From a checkpoint of a small transformer trained on Wikipedia.
Training: a variant of Muon for these matrices, 300M tokens, 4571 steps.
Each number is 50 + 10 x the weight over its row's rms, rounded and kept within 0 to 99. Layers, rows and columns count from 0. The size before them is the row's rms in percent of the matrix's.

# layer 2 MLP gate, 704x256, rms 0.235, rows 163-217, columns 128-255
090:42 46 62 41 47 60 52 56 54 53 57 35 58 44 24 37 66 54 49 24 34 61 64 36 60 51 41 49 37 34 40 44 44 49 52 47 59 56 61 42 51 47 56 50 40 52 47 58 50 52 68 56 50 60 47 53 43 40 47 71 37 48 49 45 52 46 50 47 45 64 35 54 59 54 51 57 60 67 50 49 51 51 55 54 36 48 61 37 58 59 54 52 33 58 39 52 58 47 55 50 40 62 53 39 53 51 66 58 51 50 49 61 50 41 34 53 39 32 45 44 51 56 55 56 44 56 50 46
098:56 61 49 71 55 61 43 46 46 49 51 43 42 60 49 72 48 33 55 59 61 39 53 57 45 61 59 54 44 47 38 40 58 48 69 67 51 41 54 39 62 61 52 39 45 64 51 38 57 41 41 51 49 45 50 50 72 28 40 53 36 45 40 39 57 62 43 57 61 43 53 54 44 46 44 39 59 32 52 56 47 57 69 47 40 47 62 33 26 45 41 54 48 61 59 54 49 33 37 44 59 75 62 41 48 54 35 64 56 48 52 64 66 51 40 50 46 55 54 35 51 48 70 51 45 48 54 65
101:64 45 50 44 48 68 30 57 50 52 59 61 53 48 52 52 48 53 59 43 62 58 42 42 48 52 56 54 52 43 57 52 46 49 65 31 52 55 54 40 37 63 54 55 37 30 56 30 59 42 50 56 56 45 39 40 67 52 37 61 41 51 51 35 38 42 49 60 41 73 55 52 70 56 59 59 49 61 61 28 68 49 55 47 63 40 53 56 61 47 31 35 57 42 48 51 66 45 56 38 59 48 53 49 53 49 59 52 47 48 56 67 54 35 46 38 65 48 43 43 54 53 72 71 24 46 27 56
093:39 63 52 42 38 55 37 51 48 66 49 54 31 31 52 40 50 42 49 56 29 39 40 56 47 44 33 60 46 37 61 71 43 53 52 31 57 55 43 51 47 44 49 40 47 47 56 51 43 34 55 44 65 34 59 43 49 67 65 42 56 47 53 69 44 49 45 62 54 54 67 64 38 48 60 56 58 49 59 43 32 64 47 52 56 49 47 56 50 53 70 49 43 41 55 58 37 49 73 48 44 47 65 56 59 52 71 55 50 46 61 48 59 45 40 45 44 50 37 47 36 56 62 62 59 47 39 27
100:53 46 55 60 46 46 78 37 46 58 68 42 47 48 51 55 52 48 51 51 59 48 33 74 49 51 64 45 53 46 52 43 49 62 59 61 67 54 51 54 47 37 46 40 51 24 42 52 42 45 67 65 65 32 56 53 41 28 51 48 38 50 45 43 56 49 57 63 57 50 47 53 48 59 57 38 49 52 50 54 61 52 59 57 65 56 58 65 40 62 55 48 58 67 56 53 42 29 37 51 45 51 57 51 49 32 42 52 39 56 48 66 58 59 47 43 66 51 57 49 58 20 54 57 47 38 32 75
101:54 54 40 54 45 59 36 64 49 43 53 43 41 44 56 47 70 47 55 47 65 50 58 65 52 60 46 46 43 57 53 54 61 19 41 52 61 58 45 49 51 45 49 49 51 59 44 32 47 60 50 45 42 32 43 44 54 53 52 44 67 48 21 56 61 55 49 55 47 50 52 61 46 51 52 51 50 47 58 40 54 38 42 46 51 40 55 33 44 56 43 54 56 35 40 50 50 40 58 41 57 66 41 58 56 59 65 49 33 32 48 41 46 48 47 69 67 58 43 41 57 62 60 37 38 27 46 56
103:46 65 57 59 41 40 50 52 47 52 47 50 32 47 34 51 56 70 68 55 58 45 28 70 53 62 56 55 45 45 58 59 48 54 59 80 60 61 68 45 54 57 41 45 40 62 39 54 65 50 50 62 30 48 48 54 47 49 36 47 45 55 47 61 44 39 56 43 60 35 60 52 46 44 45 50 53 41 48 49 64 50 46 61 36 67 42 64 57 62 55 67 64 41 48 35 30 41 52 51 51 47 50 69 59 57 58 83 49 47 39 43 54 64 32 57 58 43 51 49 61 64 52 52 57 62 71 53
093:47 47 31 49 58 53 59 41 46 33 38 44 34 45 58 46 51 55 50 36 55 55 31 48 52 55 55 51 56 27 65 56 28 54 44 60 51 74 54 51 33 43 64 53 42 37 73 67 46 42 52 55 41 55 52 39 48 52 50 36 51 47 44 62 53 52 56 68 56 47 71 58 68 36 55 44 55 42 53 48 42 59 52 60 70 45 53 61 54 50 53 36 48 52 37 68 42 60 75 47 37 60 44 40 62 36 53 42 35 51 66 39 52 52 62 42 48 56 55 54 48 38 59 59 63 45 50 53
096:45 48 47 50 70 62 44 26 41 51 44 47 46 44 44 62 42 51 53 45 55 60 59 68 48 69 42 54 36 67 51 44 42 34 45 36 40 62 49 64 39 37 55 30 66 55 55 43 37 39 48 62 45 43 44 36 57 59 36 63 55 51 46 52 31 53 40 60 54 53 43 52 58 65 65 54 59 53 48 45 52 61 61 72 55 43 48 64 64 63 48 47 51 44 44 54 35 45 40 54 52 48 53 51 57 39 53 69 24 61 50 61 55 61 51 34 37 41 60 33 52 42 60 61 60 64 38 57
099:37 52 70 61 50 53 40 47 44 81 63 55 47 63 39 43 56 52 50 54 60 53 51 51 65 49 48 47 54 52 42 59 63 48 64 48 54 53 48 72 65 45 30 47 44 46 68 69 56 51 42 47 40 43 49 55 41 35 33 36 33 58 54 42 35 63 53 59 53 40 35 46 50 33 45 62 47 65 45 54 41 35 54 57 29 39 58 48 29 67 52 52 49 65 47 49 57 37 31 54 59 54 45 52 57 69 49 48 44 46 45 48 43 63 50 49 64 59 47 74 47 51 59 38 54 46 51 39
099:55 58 56 33 51 58 70 49 44 38 36 51 51 44 44 53 55 48 46 42 51 47 52 51 53 53 42 37 30 34 49 37 39 55 55 62 57 37 48 52 55 76 67 37 54 37 49 60 48 46 52 59 34 41 51 38 56 28 40 55 58 69 43 35 61 51 65 40 45 71 57 50 41 57 54 44 42 53 52 42 47 38 62 53 30 49 54 41 51 48 62 53 44 46 46 43 60 65 41 49 40 38 24 42 58 64 56 61 31 34 50 42 62 41 37 37 21 48 47 44 50 47 43 43 56 56 49 48
102:50 53 51 47 36 58 55 50 68 44 61 63 42 49 64 37 36 50 64 57 34 71 55 42 56 52 55 31 59 44 45 46 47 71 74 50 55 42 52 43 44 32 49 57 60 44 46 67 62 62 26 55 53 44 36 44 44 38 63 52 50 53 57 68 62 39 66 53 57 53 53 53 43 57 50 38 61 57 50 32 52 48 31 40 56 23 56 51 40 53 58 37 40 58 29 32 50 35 45 46 56 58 35 40 46 57 40 46 58 61 42 53 69 45 52 48 52 50 61 67 39 51 40 61 48 53 44 64
101:59 49 28 41 69 41 50 65 30 27 49 58 59 67 43 49 41 40 33 44 61 42 47 50 43 55 51 50 46 58 53 63 67 43 31 50 38 60 55 45 44 64 30 64 53 35 73 36 52 52 55 46 51 63 60 57 47 44 48 38 44 68 47 54 48 41 62 49 47 39 62 35 56 47 34 53 50 45 52 56 52 44 44 46 52 54 49 42 48 48 61 51 57 47 51 40 55 54 56 70 52 69 47 57 34 60 39 65 30 51 35 53 48 63 47 47 62 33 46 45 58 58 42 51 52 60 50 60
104:53 33 51 31 45 56 56 48 29 47 52 46 42 67 43 43 53 60 53 52 40 53 55 65 61 53 51 51 37 38 60 58 50 61 49 23 40 44 47 23 56 49 56 47 41 32 60 32 58 54 52 64 43 53 44 54 54 43 59 54 49 47 53 36 49 48 37 48 46 59 38 46 47 48 53 59 51 44 43 63 48 32 40 51 55 49 57 62 55 54 63 60 50 65 61 57 35 29 40 51 78 44 63 63 48 39 62 50 43 58 22 20 67 53 39 38 44 51 40 53 57 48 61 45 65 30 36 58
108:56 48 66 49 67 43 50 46 52 35 57 41 53 48 40 60 55 38 49 53 38 52 62 56 38 78 50 39 29 52 59 57 46 39 50 74 42 53 72 50 54 54 58 61 62 46 57 34 76 44 48 53 57 48 46 57 28 66 49 37 48 59 54 35 45 60 35 58 57 34 30 46 44 59 64 40 49 60 34 59 49 53 65 46 58 48 53 50 52 53 45 33 64 50 60 71 53 68 55 47 57 44 48 42 42 49 52 41 50 37 51 47 61 50 45 47 49 41 63 37 48 47 42 41 42 38 53 60
094:43 50 42 60 51 58 66 68 25 56 51 46 70 37 55 74 49 62 62 37 47 47 46 50 55 54 52 45 59 31 42 48 52 65 52 42 56 39 50 59 58 51 56 42 39 44 54 49 62 50 49 42 52 43 48 48 32 46 49 70 37 61 61 52 62 49 34 44 59 50 55 71 41 63 52 45 48 58 81 33 48 56 42 56 43 49 47 56 48 46 63 45 41 49 47 48 28 40 51 39 49 51 46 44 49 39 52 61 52 44 30 72 62 51 48 44 46 53 47 61 49 56 59 75 71 40 44 50
094:30 58 42 55 46 60 56 56 51 49 45 40 36 55 54 49 42 37 33 52 39 51 53 42 54 54 58 33 36 54 62 56 43 58 34 41 61 49 58 39 65 55 36 59 37 59 59 53 52 65 61 44 60 51 37 31 45 39 47 57 34 50 54 35 57 62 36 70 40 51 44 47 70 54 50 42 43 58 45 56 54 49 63 57 45 51 59 54 54 51 62 43 66 55 44 58 36 35 54 66 36 37 52 48 53 34 56 40 52 50 42 45 46 43 39 84 67 63 53 45 59 41 62 62 40 50 54 43
102:62 44 44 62 58 47 47 54 59 69 55 39 38 46 56 68 48 61 57 58 56 49 50 45 24 58 54 39 51 44 53 34 44 50 46 35 62 43 45 40 67 57 56 59 55 40 29 55 52 48 60 46 59 42 53 41 34 56 49 47 38 48 43 53 36 49 57 47 43 50 51 48 34 56 67 45 33 60 39 40 56 50 31 37 58 30 47 36 46 65 67 55 33 45 51 61 47 39 63 49 41 37 48 41 57 51 36 41 57 44 62 49 43 49 45 53 46 50 55 46 44 55 69 49 48 43 59 52
099:46 56 31 43 58 53 51 55 51 32 44 49 71 59 71 59 49 55 76 32 44 30 40 35 50 60 55 44 64 44 46 53 43 61 46 53 45 47 36 60 48 62 44 57 73 54 73 42 35 44 53 52 54 50 63 51 55 54 47 69 50 51 62 71 66 51 68 77 34 40 33 42 64 55 57 54 34 54 56 45 57 47 44 50 55 53 42 57 55 69 60 50 60 49 43 58 55 49 57 43 45 41 71 53 41 49 45 37 43 45 57 56 29 43 56 41 37 48 46 71 40 64 58 56 44 59 38 72
098:55 50 39 38 39 49 56 63 42 53 51 54 30 72 35 37 46 48 61 54 22 66 50 55 65 22 58 34 48 32 56 62 44 54 45 50 46 71 72 62 49 36 38 51 49 50 31 56 45 41 62 55 65 39 46 38 57 58 40 52 59 42 65 54 44 54 52 49 50 52 69 45 61 58 46 52 60 57 52 55 56 35 59 57 58 62 49 58 58 57 59 58 44 37 62 49 62 51 65 44 29 54 34 53 44 44 66 58 32 49 58 57 36 46 59 57 45 54 48 59 30 53 43 35 50 52 42 47
104:40 53 41 46 38 62 53 53 45 35 47 80 46 55 47 45 53 50 54 45 68 66 36 65 65 48 42 58 50 48 44 25 66 42 67 55 28 45 48 40 41 58 65 45 49 64 80 58 88 39 36 46 58 46 50 47 59 35 41 39 62 52 57 50 61 50 58 55 43 52 37 50 69 45 50 59 66 38 50 51 56 42 41 50 46 46 41 61 51 59 55 54 59 62 50 56 73 49 44 43 64 54 55 47 43 40 56 56 55 61 55 60 50 48 44 46 66 46 52 56 37 54 46 31 54 47 40 48
102:43 41 43 30 48 54 38 55 45 57 54 32 62 59 45 51 45 44 30 27 52 55 53 58 64 34 65 49 49 51 50 33 40 36 43 68 44 31 53 46 34 59 54 55 53 43 58 54 45 63 49 60 60 53 38 62 50 47 38 34 51 57 55 63 37 39 52 47 51 54 66 50 42 45 49 51 49 64 55 45 75 47 36 50 39 60 50 44 56 48 46 42 57 40 45 56 41 40 44 55 45 39 52 56 38 41 50 42 39 49 47 49 51 57 59 47 70 31 50 53 61 45 48 41 42 63 46 65
099:69 68 48 50 48 47 56 56 56 57 57 58 51 46 33 49 57 58 36 49 53 52 50 32 55 55 48 72 50 51 26 38 33 43 70 55 51 46 81 40 46 50 57 80 65 38 53 20 43 56 50 47 60 58 27 47 67 45 69 61 45 65 53 43 44 48 46 50 54 52 58 55 51 51 55 59 50 43 72 56 57 48 52 44 38 42 52 40 40 33 29 39 46 52 43 62 61 42 49 39 72 39 67 45 39 49 50 53 59 45 60 37 50 57 49 66 35 26 70 36 55 55 51 49 50 63 53 53
096:66 52 41 45 54 74 53 56 51 73 49 26 55 64 61 43 46 61 42 35 42 57 42 72 53 41 50 43 67 62 51 42 59 78 39 57 56 55 62 64 40 35 33 65 45 54 43 52 70 45 47 63 40 52 60 52 52 50 36 44 38 53 49 78 55 57 52 61 68 49 49 38 50 48 50 44 48 47 31 52 62 50 37 43 52 52 61 58 39 48 45 65 48 49 41 47 50 60 49 26 62 47 59 60 46 49 47 48 47 52 57 48 63 52 59 37 61 43 58 56 59 43 45 57 56 60 60 53
103:66 62 46 63 47 50 51 47 66 49 50 47 49 55 41 43 53 62 54 37 52 43 51 53 56 58 44 48 44 65 59 54 30 69 55 53 48 49 37 47 49 36 45 47 51 40 39 52 23 57 41 48 56 50 54 41 44 56 53 51 41 53 26 47 37 50 47 60 39 55 48 49 53 45 48 38 68 58 38 62 65 58 59 62 42 64 55 43 53 32 50 53 44 51 45 63 56 40 47 64 57 50 38 37 44 52 52 56 37 62 17 40 45 38 43 59 48 50 37 30 59 50 51 50 41 39 47 57
096:49 43 22 57 59 55 47 41 51 52 41 60 38 64 51 34 51 33 47 39 59 45 65 58 54 69 55 43 55 42 44 55 36 62 57 52 55 59 65 47 51 45 57 65 48 45 53 51 48 33 54 47 52 44 48 40 44 51 41 59 56 38 26 48 31 43 49 37 42 62 53 55 47 51 73 59 52 52 49 42 46 40 55 41 54 58 50 44 55 47 45 39 30 43 21 50 38 52 39 52 41 55 56 35 29 46 42 48 56 67 58 46 46 53 68 51 50 78 41 51 42 50 35 60 38 70 54 61
093:40 59 66 38 41 44 61 57 46 59 49 53 39 45 43 61 44 62 62 41 55 51 43 55 41 54 32 35 63 40 45 61 65 45 48 37 54 44 57 36 66 40 49 30 57 52 59 46 40 46 54 48 53 68 46 54 53 30 83 49 37 44 56 42 57 59 63 46 51 51 49 61 40 56 40 45 40 64 39 32 60 42 53 56 50 41 48 50 69 47 45 65 44 44 45 35 59 61 48 46 45 59 53 53 51 49 53 67 44 42 35 54 48 63 57 26 61 38 65 50 60 35 58 50 43 43 51 38
100:52 52 49 48 36 43 47 50 34 33 55 56 50 36 64 59 55 52 53 47 58 51 62 63 42 55 37 49 63 44 57 56 49 62 50 32 55 31 37 61 69 67 63 41 44 59 55 31 64 57 52 47 55 36 63 72 54 45 43 41 33 60 62 60 64 51 54 42 45 46 55 61 60 35 60 40 46 55 57 41 53 49 27 66 39 40 49 57 43 55 39 51 47 49 37 49 48 52 61 58 38 49 41 33 49 52 39 71 47 52 58 45 50 56 63 43 44 52 35 58 67 57 63 45 46 47 69 49
106:50 54 41 55 52 64 34 55 56 58 62 55 38 40 63 43 58 25 39 59 51 50 39 56 63 50 45 57 55 39 54 39 58 53 59 44 58 43 59 47 44 54 75 40 42 53 59 50 57 45 29 41 38 74 59 44 51 55 37 48 55 45 57 51 53 49 60 43 57 36 48 50 59 57 46 56 56 52 46 47 53 32 46 54 44 66 43 54 66 58 54 62 71 49 55 58 43 53 56 62 57 64 54 59 42 58 58 45 43 48 37 67 58 41 48 45 59 46 50 52 40 43 53 53 66 48 57 61
099:64 55 29 44 52 41 55 35 48 41 50 44 60 51 35 54 46 64 43 55 55 61 52 47 42 40 58 59 65 67 44 44 49 24 41 51 36 37 50 50 47 41 48 46 52 52 41 47 37 31 50 45 47 55 37 57 38 65 58 61 54 60 53 52 46 49 52 66 58 43 37 53 59 51 37 50 43 44 49 55 65 55 53 55 69 52 44 52 43 59 43 44 44 50 47 55 62 50 43 36 33 41 43 63 39 36 45 44 41 41 45 44 64 35 39 51 35 60 51 63 48 54 41 64 36 64 60 59
100:48 42 59 45 49 57 57 48 29 44 26 46 35 55 62 61 45 50 49 37 61 46 45 58 54 61 49 50 63 45 30 42 40 52 59 37 46 55 48 44 57 25 50 49 34 39 62 43 44 43 46 52 70 43 52 69 50 55 64 61 48 56 67 45 30 48 42 33 28 64 50 54 57 51 63 49 43 57 36 35 52 57 34 48 50 34 69 40 45 60 75 35 53 43 52 35 45 60 55 43 54 54 61 48 46 54 64 56 50 58 52 60 36 49 50 41 38 48 39 40 48 35 36 59 46 54 43 40
098:49 65 42 38 32 47 28 54 55 41 49 48 65 69 46 49 66 57 41 26 44 49 57 40 61 46 42 65 55 55 56 52 50 55 44 49 57 51 65 40 59 49 39 69 51 44 44 48 43 53 51 44 37 41 37 59 47 57 39 55 64 46 37 55 38 50 48 38 50 36 44 32 56 47 55 55 34 67 59 61 56 41 59 62 47 42 61 58 51 40 62 49 56 48 65 47 66 77 41 61 45 47 56 50 47 41 51 59 63 33 28 52 56 63 28 58 60 54 63 71 63 53 55 47 36 54 37 48
104:50 55 57 47 59 71 52 54 45 61 37 59 44 28 51 45 56 34 43 57 43 51 47 57 44 58 65 39 44 55 57 31 60 33 57 48 74 44 59 60 60 55 50 49 48 48 43 31 65 55 46 66 40 57 55 46 45 46 48 45 51 53 37 60 68 54 59 55 46 30 20 52 56 39 36 34 62 39 29 51 34 49 54 55 46 36 52 52 46 32 55 35 44 53 57 47 52 34 60 46 59 64 48 46 26 39 56 54 39 41 60 65 52 63 45 53 47 54 66 59 47 32 57 34 45 38 61 65
099:58 43 29 51 36 34 34 58 43 29 59 51 46 55 50 42 48 45 42 54 48 54 47 30 42 55 47 54 45 49 60 55 60 41 62 48 68 62 52 61 54 49 61 65 59 46 49 54 61 53 68 42 63 36 55 51 48 61 50 44 51 55 69 49 38 57 51 42 67 48 61 49 38 57 57 56 70 34 52 50 51 54 53 54 51 50 60 67 56 46 44 45 26 47 66 48 61 45 53 55 57 58 47 50 46 59 60 54 54 46 53 45 50 43 44 37 45 39 56 46 32 49 46 33 50 68 43 41
099:52 57 45 32 51 38 46 60 56 47 44 48 49 55 46 58 61 50 49 55 61 39 51 54 38 49 33 51 41 42 40 56 57 54 47 50 42 31 46 49 57 64 68 55 54 48 52 57 60 60 37 56 51 44 53 58 43 45 36 51 52 49 58 55 45 46 47 52 60 41 45 49 48 54 48 55 23 46 48 48 45 64 57 61 62 52 56 44 53 48 41 38 42 56 41 34 59 39 45 47 61 35 44 50 56 48 52 43 52 68 39 55 29 68 44 59 54 44 54 50 51 29 21 55 34 43 36 53
099:50 43 42 58 40 49 60 39 37 38 52 45 47 67 64 36 51 44 48 52 43 43 56 52 54 35 49 30 43 60 39 49 48 75 60 44 48 53 57 66 49 50 43 45 42 54 73 56 58 47 66 61 33 55 67 35 69 41 33 63 46 60 37 50 37 23 47 40 55 60 47 39 41 58 31 62 60 46 51 68 51 81 48 40 59 51 59 49 43 49 46 61 52 46 55 29 40 54 38 54 55 45 70 45 48 42 60 53 56 57 43 49 55 65 35 52 66 58 49 64 56 42 30 48 50 52 60 45
101:49 53 58 39 41 47 35 61 36 50 47 48 38 70 48 61 50 46 64 30 64 61 59 49 59 72 74 59 57 33 56 53 61 57 54 50 55 48 48 53 49 45 38 39 45 56 65 55 59 55 43 31 36 62 41 62 58 26 48 63 39 61 76 73 60 52 49 50 61 52 76 37 31 39 36 42 57 48 30 40 45 47 43 56 29 51 38 55 51 61 50 53 48 62 59 56 49 56 50 48 43 55 44 52 38 30 42 55 45 54 35 38 31 55 40 41 47 37 53 57 35 59 57 53 55 55 48 62
097:29 61 49 36 55 60 28 52 29 40 51 59 62 42 61 53 44 64 45 35 57 52 38 42 48 53 60 34 40 46 44 45 44 47 60 51 60 35 44 48 58 54 56 41 41 40 43 56 40 49 68 32 47 49 33 36 47 44 48 61 28 61 39 39 51 64 39 48 36 45 57 62 37 42 57 62 39 49 42 56 30 65 45 47 49 52 49 51 51 73 34 51 61 54 71 43 39 52 45 50 50 30 43 48 50 42 55 47 43 44 66 53 65 73 57 54 39 47 58 52 66 54 40 52 66 54 42 47
100:57 59 58 53 47 63 38 35 34 62 42 63 57 45 29 52 48 60 37 53 46 31 66 53 47 50 42 46 51 82 48 45 53 59 63 49 65 38 33 41 46 65 54 44 57 42 56 58 48 41 46 49 56 59 64 60 37 44 42 60 51 43 59 51 50 49 49 51 50 56 42 44 51 42 51 61 52 49 43 46 32 62 37 48 42 45 56 47 52 51 49 56 43 44 50 51 60 49 65 51 60 41 51 57 48 38 56 25 36 63 44 61 38 55 40 42 55 71 45 49 46 50 56 39 60 59 54 57
109:53 57 51 48 44 41 51 62 44 40 35 58 51 43 63 38 54 66 52 61 52 37 55 48 36 63 44 44 49 43 67 52 37 60 54 41 51 48 56 55 56 49 55 65 43 34 55 46 43 57 74 51 60 46 65 61 39 40 53 40 69 45 38 42 58 45 31 44 56 56 38 59 61 76 53 50 52 64 68 48 44 43 43 63 33 49 52 52 44 59 43 31 56 58 44 36 60 71 29 58 58 53 58 43 31 62 67 42 53 47 42 46 47 52 43 53 45 45 37 64 44 52 57 56 54 62 42 57
095:48 50 51 49 39 45 27 22 49 42 56 38 61 43 64 44 48 49 38 39 62 45 53 58 66 47 55 45 49 48 46 47 42 50 47 51 42 44 40 50 45 57 55 52 36 37 58 60 49 58 43 40 50 50 50 63 44 34 37 47 41 54 52 71 51 52 52 41 50 42 52 52 43 42 50 57 58 59 28 58 45 49 34 40 50 52 56 41 44 61 60 51 62 44 73 61 51 46 50 38 77 54 61 44 68 49 48 54 56 55 48 57 52 38 44 39 54 21 47 56 54 48 74 48 48 43 52 58
093:47 51 42 53 42 47 38 42 61 51 65 48 44 43 40 37 62 53 67 55 68 50 38 56 58 54 48 53 61 68 64 60 59 62 52 46 43 51 55 47 57 65 54 44 32 48 52 24 57 20 56 54 25 48 49 47 57 57 37 37 57 35 58 58 52 47 43 38 42 39 44 56 42 53 43 67 41 60 42 46 29 48 53 39 65 54 52 30 40 45 51 48 38 33 44 38 44 45 45 56 44 45 28 34 37 39 53 52 48 44 62 42 31 50 43 45 76 66 51 52 44 47 63 43 57 57 61 53
102:37 40 58 46 43 41 59 45 50 51 53 41 45 47 43 44 43 40 69 37 47 61 67 39 46 39 46 35 58 47 45 43 53 37 65 42 52 33 45 48 40 41 44 36 49 40 80 54 61 57 60 63 44 44 51 59 46 55 45 52 57 43 42 52 42 72 61 36 46 44 43 59 44 44 46 62 48 53 45 47 40 69 58 43 60 40 35 48 63 30 51 59 48 63 55 62 57 22 45 57 62 57 54 52 36 41 46 33 37 37 53 61 55 46 35 36 53 33 38 61 46 51 68 55 53 49 49 42
105:59 37 57 69 45 26 54 55 46 51 65 55 41 73 36 52 40 40 51 38 50 42 40 61 44 58 56 66 61 56 53 66 43 60 43 60 76 41 66 60 44 65 53 54 53 55 59 35 62 40 52 58 45 49 43 50 56 44 45 50 40 64 58 43 48 57 57 50 65 64 47 41 42 45 67 54 54 64 50 29 41 33 41 53 43 60 54 36 49 53 55 57 44 38 57 34 66 55 44 13 52 44 45 45 39 65 51 42 52 52 67 59 43 43 35 64 58 54 36 42 52 61 49 35 43 61 48 39
097:53 58 34 42 50 56 32 51 54 54 32 38 33 61 43 49 64 56 41 38 65 57 38 49 70 81 47 39 54 33 46 63 58 60 37 54 61 62 51 63 39 38 39 46 45 44 44 63 54 49 62 39 29 56 56 55 58 39 44 52 55 32 42 41 46 72 46 51 57 48 41 66 58 71 60 45 68 47 30 37 39 37 48 57 60 32 55 45 41 59 48 49 42 46 52 47 47 56 42 48 57 58 46 51 52 61 58 58 35 60 39 50 34 51 55 31 48 45 52 49 46 62 60 49 31 31 57 46
102:52 54 38 36 43 42 58 44 51 63 52 45 40 63 38 45 58 47 35 54 47 69 42 39 41 50 44 55 60 53 45 54 60 64 63 56 44 74 59 50 63 68 50 51 44 60 41 60 44 58 51 41 64 56 53 42 53 29 58 42 33 39 26 48 52 43 47 47 52 49 47 44 32 52 48 65 39 51 50 35 37 48 56 30 67 49 49 58 39 41 51 62 50 46 35 47 42 52 42 49 50 61 44 44 30 49 43 58 37 35 62 46 48 60 49 48 43 63 42 49 45 50 52 62 39 34 86 55
098:49 46 41 50 35 24 61 49 41 36 57 48 50 51 42 48 42 57 54 44 43 45 65 53 61 48 43 60 61 54 66 54 63 66 49 55 70 64 62 59 55 75 59 35 42 39 66 51 55 54 48 60 36 54 52 42 59 53 52 54 56 60 47 58 48 46 56 62 66 55 54 51 43 52 75 49 42 40 60 44 44 34 60 48 48 73 63 44 52 59 45 53 58 49 50 49 66 30 65 49 45 62 41 47 45 54 43 51 43 73 44 57 33 52 28 60 49 56 38 42 46 30 58 54 55 42 60 57
094:43 55 57 55 40 62 47 67 62 40 56 67 55 35 66 42 41 64 56 50 56 43 55 56 54 56 36 47 64 52 65 41 44 48 51 46 34 42 47 56 57 49 35 54 39 51 51 33 50 44 68 41 48 46 63 63 54 53 56 61 49 66 45 46 56 54 45 38 56 51 52 47 51 40 29 35 49 63 58 49 44 45 45 50 51 59 34 48 60 42 59 33 69 45 36 48 58 60 63 33 55 55 50 51 62 59 62 65 50 43 43 45 56 58 44 51 52 67 41 46 58 46 43 49 45 51 50 52
104:57 38 69 58 64 65 65 47 48 46 45 63 45 28 40 46 54 37 60 46 37 53 70 48 39 77 48 41 36 59 62 48 42 37 60 61 36 73 70 64 71 48 48 63 38 48 39 71 48 47 52 56 52 54 46 46 48 37 42 53 33 43 44 61 61 45 29 48 55 49 43 47 55 48 46 41 54 67 61 54 50 57 52 43 60 53 42 65 55 23 50 54 55 45 43 38 62 53 76 61 48 39 53 50 49 41 46 49 47 73 38 65 50 58 40 45 55 56 58 49 49 40 60 44 32 49 65 58
094:36 64 17 57 51 40 62 53 53 56 46 61 46 55 55 52 57 40 69 35 68 65 39 38 63 55 71 41 55 37 58 46 45 32 50 74 48 50 53 39 33 37 49 57 38 49 64 62 33 57 43 63 53 31 55 61 47 48 80 42 68 40 54 45 46 60 58 59 48 49 73 40 45 44 66 50 59 61 44 42 51 45 49 50 72 57 59 46 48 62 34 57 57 51 59 45 57 34 44 62 44 46 46 35 54 40 43 51 51 59 62 38 56 61 48 55 43 55 50 44 49 49 43 54 40 53 64 53
099:54 59 60 51 46 49 37 40 54 39 47 63 45 52 44 56 51 74 43 54 55 38 52 46 43 64 37 72 45 50 78 31 35 46 50 50 28 48 36 55 35 48 55 50 59 42 62 57 56 51 52 27 52 56 59 48 54 50 61 50 51 72 54 37 47 45 48 59 55 48 50 49 50 63 67 64 54 39 49 72 63 54 44 51 49 51 57 46 59 45 54 53 51 60 53 74 50 36 50 28 58 54 59 75 39 46 63 44 52 75 61 39 37 28 46 47 44 54 41 47 56 33 59 40 58 43 47 50
102:64 51 45 70 20 45 24 39 36 56 55 55 40 41 78 37 56 46 42 35 55 49 40 49 64 44 53 56 55 40 50 42 45 53 41 38 64 58 70 64 37 45 53 53 37 58 52 59 36 60 50 56 47 55 71 51 49 55 46 48 61 36 48 50 48 50 40 58 30 43 45 56 63 56 48 53 35 33 60 73 51 45 57 56 43 44 43 51 52 63 48 72 36 44 57 34 43 36 52 33 53 47 41 57 62 51 59 55 67 40 53 53 38 44 48 41 48 49 44 58 51 66 64 30 51 51 25 49
099:37 49 46 47 44 46 57 45 59 53 61 59 48 34 51 52 47 62 42 49 37 56 28 49 50 55 42 40 50 47 62 50 52 45 50 46 37 50 43 44 44 45 35 45 60 55 58 71 55 44 65 62 59 46 69 65 58 49 45 64 65 43 67 58 51 45 52 66 39 67 55 50 54 28 47 41 51 65 49 46 37 52 54 48 59 27 45 53 55 53 59 36 39 52 39 54 47 36 59 54 45 62 44 65 55 40 44 53 56 56 53 58 64 63 49 44 45 66 44 68 42 53 72 43 57 52 50 57
098:52 58 56 57 50 59 68 46 44 67 46 56 62 61 58 54 50 55 68 60 45 53 43 57 44 47 37 47 56 52 67 50 64 53 57 48 53 56 56 74 55 43 58 48 49 45 26 40 58 35 49 59 53 45 43 48 56 58 65 60 51 56 35 45 62 50 41 46 53 53 65 63 50 32 51 61 32 45 36 36 63 64 43 58 38 41 48 48 48 43 48 50 56 47 38 43 53 31 53 53 64 59 49 49 64 56 46 36 59 59 42 45 60 43 53 40 58 52 66 55 61 43 57 58 48 49 35 63
099:51 57 48 59 40 53 52 48 47 53 38 54 47 51 49 52 42 48 46 47 57 58 44 62 56 51 58 45 46 66 54 52 71 66 47 54 35 36 36 43 57 38 62 27 28 74 44 46 63 45 37 45 60 67 57 60 50 44 38 45 53 45 40 50 34 62 57 55 59 52 50 45 46 51 37 38 47 41 46 47 30 45 48 51 43 44 45 47 36 59 48 29 51 62 51 46 41 71 54 51 51 34 55 48 39 48 53 70 53 39 60 39 56 50 64 41 52 37 52 69 44 56 62 41 53 45 48 42